config.yaml
num_hidden_layers: 11
hidden_size: 192
num_attention_heads: 2
head_dim: 64
norm: "layernorm"
norm_place: "pre"
tie_word_embeddings: true
parallel_block: false
init_std_qkv: 0.0171
init_std_down: 0.00364
learning_rate: 0.00748
lr_head: 0.00639
max_seq_len: 1024
max_steps: 4331
dataset: "wikipedia_en"
Each number is 128 + 24 x the weight over its row's rms, rounded and kept within 0 to 255. Layers, rows and columns count from 0. Numbers have three digits each. The size before them is the row's rms in percent of the matrix's.

# layer 5 MLP down, 192x768, rms 0.154, rows 100-191, columns 64-127
101:129123132101130121087123114123100076155154135130117143128117071154121139114161161124144130091172125121110138143101132172172104086167137166128148109135107145115168139114123079082142154129136125
101:104122133142153125142111141153108119129166121147096139119131148125140127106190121134121115095138121152146113137196157122123145162112110141162122142115136128150144107149113168103134161172120112
102:144138148100099135157125123146091139117118163162136152170136149120157130123133123109117150119132113144118109142137116117096120164151105087126117095100142111159177118160159130155150151089131109
103:138153133141108115111115123087110130072115134124073166151165136115181100098180130103140106118124124139175095087126160108108113156117086184161158147118109112126133120140132132145142159133177089
096:103138105105121128137172124130097167109110141118111146111143111132073172120102124106089088110088146126127140107151181140148148109125145148140110139083099122148145139085089096104138116138128140
099:098153120125130138123113145149120133109147104156133171124102146120157097129138150105136138158144084126141121093168167084117104150167102134128141088139109122134155114159152130128153145125100150
097:167132101125086125138131085093170131151132114073112121119130130130135119120142207131092140170125134148139086126120172120125120161058156125128116088153101130110154127120121136114111105151105141
098:143106125117148127143183150107130122115086118133163126117091112105125150103132124134151116115153094133133153128100121096089108111132160152134115141127165121162106123143115178122126052142145104
099:130136129158134161156171146154131083119100113151067158159097086128129108155116115131117136090115113143137097131161107143133119151118109098138133167149106129108133134138163129159138163150093145
105:152115060153113130138156136127116132122132183114142108143165110136137150124085099081118148101109102142151128110101150127112118113122106132126121159136098145152096124151134131124170147141096123
099:125156126138106142125085117158124132130141117155125145121113121103141162128141101134165097114117122174118114116139119130106137153133177084123097113108141182102153121097100144117145099080107105
103:141103129157134115103094127125108127104146160151116090153111159181154138137150113162130116065120193108109121139116140128192150124110125125127153142128140139143125126123136083181131156082108140
099:097127149093105107111113139109166113180144137167157104143133063154113097147086184169162122117108136123127126141073124145109137149104125108134130150135128124093114156092126120155116129155130164
103:113125045113108120131164106157133100114070123110141126186134110090128148145123142091108120157144127135111128140140134138159113116119147108171127128135152113111117142163151164110159122111120110
100:075091171156135153129149133124110126112104119133140118119151108156128151120151108152100070117111097128182127104115115134122145118172078110144138147128121097140108145111166119104083138165147082
103:091133159107121136145193095146152072116150113141121098116129085154153099160139136160096136110133143158174108125114156137129161141071085100139113165151135146142123122097124153154086131123157155
108:124133105116138125096128129154138130121129108107156139115152110153132135098170104118110153101096118112154127156138143136190163130153119107094163154091108099129171119107121062106117104175084160
098:093128136082123109160099139124188113088122129113135140093116129123113092137155093180094121112142118099191166114120116087136126141146137117138105131130144135130164132164136104112098090148118110
104:140132119143140136132125137145133127151137098128156113114124064126116145142139145134127141126149120154155173148148142137132133134134148096172165090107172123136093127141146149121177105136130173
105:134138135144089113122120145123124129174113160144159149101146147156095153126144113124147104125122115140134119141134139127077100151185115079135129082127127113152163142123156118088138096098126156
105:134147116190133165160139160115108173124124134109113155140091128116114127102146097126153137141084121139111123165169120137100132123149120143139090122082173161132136139154139136058105095115153125
105:102113106125136147163102122137115146092125114123141116168116168115173125113149141153104140117104107141129150140125144107117103144161097074078165114151142182147157114136081098108134152129132166
127:177115150120153127134128176151133117109126102133121141133147069131139112155132111147113121128089128117121139148139141196122106118145108114130148120117130107126114130140181106117090125115123157
104:138135127135108133113177104099148153130129177149114110115131150140138120098119115133135116104129072141100132145122123121093130140143100104152116120137122130105146072135119144059103155088092150
100:118117085112086124124096155133113155142126118124137108108124137147174145094132121140133125136102151124129094134177158138130104118150117128149138132112162105093113115175138095112099161173143110
099:078132140112132111116151120141120128151127097103147173129139152129149080088051142088102119118167154129139069128129123113130112134161131091178101132140123096112115100111158145104110146132164148
105:137172129144130132121136111139150156150146116172124107159124178077160113127140094120156115131118107141099168144101131164144136157106140101096113126115101122153125144131112098137131167106089105
101:146098131115105102118115128094152140107123120169124123162117115153152145085095112142161118124122126137059097181106096144151116088112105153135160145141121172124140153138124158122135131131138142
093:141122099144140107116091131135116132154087064115137139123123162097149188108095127121156101115108159128129129142130147125109161117151145098130113164136119148130132150136150124153111120141171130
101:129136122115097150160138141133085131100120148133128122121145129149137121158161131123128128131183122140093129135095128107105096166134096131122087096124141094158144139157151105116144140132148109
100:159120106169119113121091130117151086104148122137117145099148162097119129085135107151131108124131074116154130093131120112122128143099147134092118134136126154131092092117096194131130130137117143
096:086142156130139137162117136119146145129138114140115154174133136117099110106123115121109122114110101141147159156148079091130125132168128145113136171109146143157096158140116120114161145120137117
099:204141117167116153128169125137158126127111115117128144120134117110117141101121184110135091098071169153131137121167168143118161114080128142119143164134125145135141137152130129134126131146151172
099:107117152157151085118158106113137060111082090116152136136160088137137141106116165132096147143125141101103088158080132146095100132109158149128138178120098125140107079125150159148148167135116099
106:171142070126109119116119139178148157137151140122117112152101116137106120107092125111131157129138176102135105186119134140101147155182103130147128177126145098124124156127087094187099126149141166
097:153150074139106177100142132138119154135100111131129154123149106091066102135125173125132146128120124167186098115158135142130176115130132115147146117121134126172158118073101096116132122158106116
093:099122122137135106118114127141157142150133107115163096127129130113119150126145158116100129162132152129130124111157149163144124137148089124146151107145127161139139126128143104142179123151143126
099:187094143107102134100127132098160079120168133161141131146128132149133127091151128123138101140132142122123110107168133091105121129102142135137122105123129138111098135136094186126120103112122119
099:119142179113098112105097122110132114092132153134219115125148120154101101155120129099128078140134099123129110111125122108138144117112064144135140123116103139134106146166119096047125165129088138
096:143126135163137110094127133152147101117102062143116150130120107113121093128085181098141137139122159119136117096119108098134126166119132138091090164138099133140100126132115103110104110134114147
099:127120108100147119119107102072093150108180108095107129124089115113148095087137133155115121111101143131130098183144117141131109125100118112064157097154113146114147140121130146147154145161131141
101:090109151115132112120074140134141129109093144112118175128104116128131127106129085132104104109174106126125154151126131135161130140111104108114098099166131164135162149139117152152136143098154115
095:146094108119125156154177127069148144128153155149106111108147107111119121136129168157143140150147144139128139120116152115160125102093144184155132099104119131147130144119148126090118168120201134
112:100106122131160112138172094111113094097135096131133125112130137121124092130163111151100185124160100146122116130140131166136156104114097128127140112133132125158131140155137108119160106136145137
103:112132151094142117137098144091123147135177100104125114134094155109149150111144146134071111169125134136131132122063093122124108132145169137127166121166139131136084095159111171165097142117104121
105:140129100177119129116115152198064150139162112128122155123147074114121094138125144145109085136118134143095140111085144183088125112158117126133091139090121133126181120129131088113110127150124151
110:110128135137159141128103154182126133133140097148126156163125144145122141177104139136151080086168127107144140115100107123137129093147080131148153130151112115133135126160159085071131135103163134
102:100142155114120077140076095163113125141103169114119084159143151139119145085099114105125070121098134142129129124100119118150166140122094127135128137142143125154155112180117100137131089116117116
102:140092159152124100114100144144132094145154169141090109118148094063170094131152161120134132130142165149131140109122152143129114114104093089113124138126172087098124134130099130186060110131129168
093:155141142118143151183102129121133133111104163108090136129107165087091110123117126123110135100113162154123125111161103115123171127117134101120101108144142132153119143107142066114135113098121125
097:128106103131122125151104108135145077105137128138119163140136138103135099121108128133136114164079148152118146130087097149095111097131163115122095118163113159126163147116132128090134078143122102
098:177109179169083097146097109092099128133134109136182128098181154127139110106106079127123147144103053145087168134149082152110105145134153141133124133095116097135132129104157157128118175158162128
100:126110126176114132138113158124208135123141156104109156108102146122096131117122117144109085126147147155133126141166130141128131126137133113141085126132152110158094139095116156105127152101088127
100:130118096109099123115123133170158131130109112102123125108166119127139111115130138119120110144140125142126116123067129127119158168159169111097092164127135118148128108144145131089142119161106152
106:145126133110118133123083131102129112131145168118107107166142152144131109135156162115175167144152128156127140194119153125099111099093143141127107122109120140115118159109124146120115151098107108
103:178122114157129129105170088111119139115142104116118157102122109112160144105105141130113100113142134129141105105133129139151123130171121095088159113128106115138185130135112105159108151140149186
097:124097095153123163160148143166098122124140151114102157152087181164114151118145127159103154162137140100113119107105106138098108150136134127101120136129133151148103090147091111211138118148138100
108:101094107138145153125149102180148145155133139110117108156125104126103120153174117160072103076179138124138189143102135119114122136113168145115130137148118116105135145121104154134136160114139102
095:135116125123104113144138126076131137115138146142148145158149126147138097133111125163108085146099096133118132134115175089095119083137140175156141104095145094120122118125129111121118151127112123
101:079103118108150089131115128150154113096076098159133159150156083127118150134095136128143102092156136120108124132135107094136113090146164150104155124117111141110081116124142136061124125133156089
097:137117105107132127141108167110128112125154100086089130145176113144155167131122093155124123122148145108109082151116096159148101109129173136087138133130101137080130170124142124110107136123122095
099:139137137155159101138126132166100088129132105149148113129134114098119167109131117139109131127080164143119117118175165112179122084153107142128123170137124090131157097166153125185121123135098092
096:149149155182135109112090132141125096103131114159168119090140084103153129119165141125169101124132114155117093121096171124126122088125122134115143157115112137140129131170129179114110116146101138
101:105106099168135151137105147105140140134153130114075111124123114103096136154147139085109150092119104131122130108134040130148125149154136140136099110109104136121110124111104138110175120114126105
102:143149125085114125133168094121153161134121135104109122137109124132091109113098141123158158089162111135123117123139132104143120157085136138126080160106149137123139107126131090143151116081079143
102:137084135140114145123135169106166152163116156112160118133123147142148161099114167144133110125179123138112128129158095116197149091126134129120135110088131112135154111122130134110162120150123117
097:186138091156143119111120115142124156106116074120111117104149149169110105088136137128166110077143140159139159111096157137114120128108158121069128150120136125182131150093118179103073136137127146
099:136156106158087101126119106163143116124142114104141115138082121110144126116112101089155130117148104145138195121119073086128127136147116135121124149106135148089127116107136168158097133113142124
097:111111082125107168118165138132118138142160159121160157130147137132122150149129130124110199138148072166119115134142132095077115141124144118110117126147130105143148134126099155093143092103165095
097:160139127145134156130165123134057156147175096076122120170146155131152105155132142138135138129152181104137108099169115159095146131094138191110132109120101077088135138129123137135125141152139117
095:111116113127151151145129129152148086116157101141150100134110141126135107145121116117136107093155150128091108121118107178136142146109107165078120139104088122119153125146150171135127112163153124
098:187095132106144137099090129107111128111147153143113095155122132160121125128128176074100140112115139154127124124122139113128151122126052100143114121091102141189122128148167099144148183108116145
100:121097158121108144120117142115132143114085182125136124118133101124164115173112111124114100128165137154111120086109179129167140143158128108169140127114155125124130121138084103113162098128128097
099:127107115143125125107141092148083104133109131101130127115136135120123126130085144085126115216141186109163124160158139145158140135152130132123152109165101156150106149122143121192142111135081157
101:110118165106146143091150122059106092104111131116142107135098119137140108161166154120120115103141122135124092112138138170147110139097116146132103168140104136131132103120116110137104124112115107
097:118135112131110114145159161128112126141146168159142127111142161130107141134096110109144137116136122157082125116147128109135120150150128112090134124118137156159088111127161088115178125119140129
099:118111082122095121143178121112155123112120123167170109099136075110093105122126119117143112164142106101126100118125103141130120154134122128133107150121146130133116119122092148145097144098115103
102:123129139183154113102087155121149093148143139157124118096130183105140121086133119133137129092106150110126088156122145134112095117117184129105137084124124100145150090104119072151147131099126099
107:118105141127093136104134115153166098138153145163097101112141137114131101131157122159140164161084151129106174134130077096164125099098126106109121098110112136121095089107116125136111152159116132
105:163117157093139119110130077104150104132164160144104107118125176123110130130143121134115100083104115120120111130101140117134115148073149109098124140163123131134139116110141136102144146112170149
092:106126141119123120136136110108166140096131140148120144096130115121140135130115124087150098135152141146158148100133066114102108137094133145138138152146108145158128116154131156137120168149140147
101:110113153109118152089128127147169155135138105112145163131146131147118101141124148121180098108082111108088116114123111114074127124133095140106145102142105102099158110129112097185134132143131169
097:136122143130130124174097122083130134128137141077137101138142197163118115118117157153161115078107138144101150123123117122115170120143119176121099138167150139037095118145128107153133102114174123
102:125128140117091120084096117138121122123138134146118126132132132153128121133109147085089116092105092119153097153096154120162137074111103137076144170126089097156156169137152146109107120144193119
097:183089130087105121147066132144092151104153101080122165141093141184113121143121114160149097156114138116150175105075110153162106112127118141104126110081127152126123124167137134106105136117125128
096:115133125145099063116099126152099086141108129113124107127133143120142126155151112142156082089156111105172084129099117159074079139119107088115125118133134136148167105136104099142125139161111153
103:094109132137110130141103096131120103125091164117114118099138147098139112173147150126103111057085139128172101122125122093141139191164111125116113139107108149107144126085124143122108109102093091
102:205133158089123123111101145109089072089151108122070148100135108173124121044190135118081142125145171121085150130168174132108125113099133115121111173130107118124107072098117147133135081093123129
098:131138145147135137142113113150096142120128094124108147118145136130147101124112152096148116090142141126137175108104084172141178121137130172109117149109108128134115110137127145159123106163128119
102:151133126116157165132169085132138146107093149107131088131166146072101123141069155105140126153133125109130113126119099159127141132118128098161134177094119110090116141139131161147185097101117149
099:062116172144115111115101163149093118172091141094186130143141143121142150174159139160134117122123064127135125096079110132106158135151119127097147083131129104105129118125172123169154149108127102
094:134111124092096122135138175131101129137105138106093113144132033150110102141107112123130079130136124122193133142091124117121162107132114133126095124082098095132113112127129107099130144099113127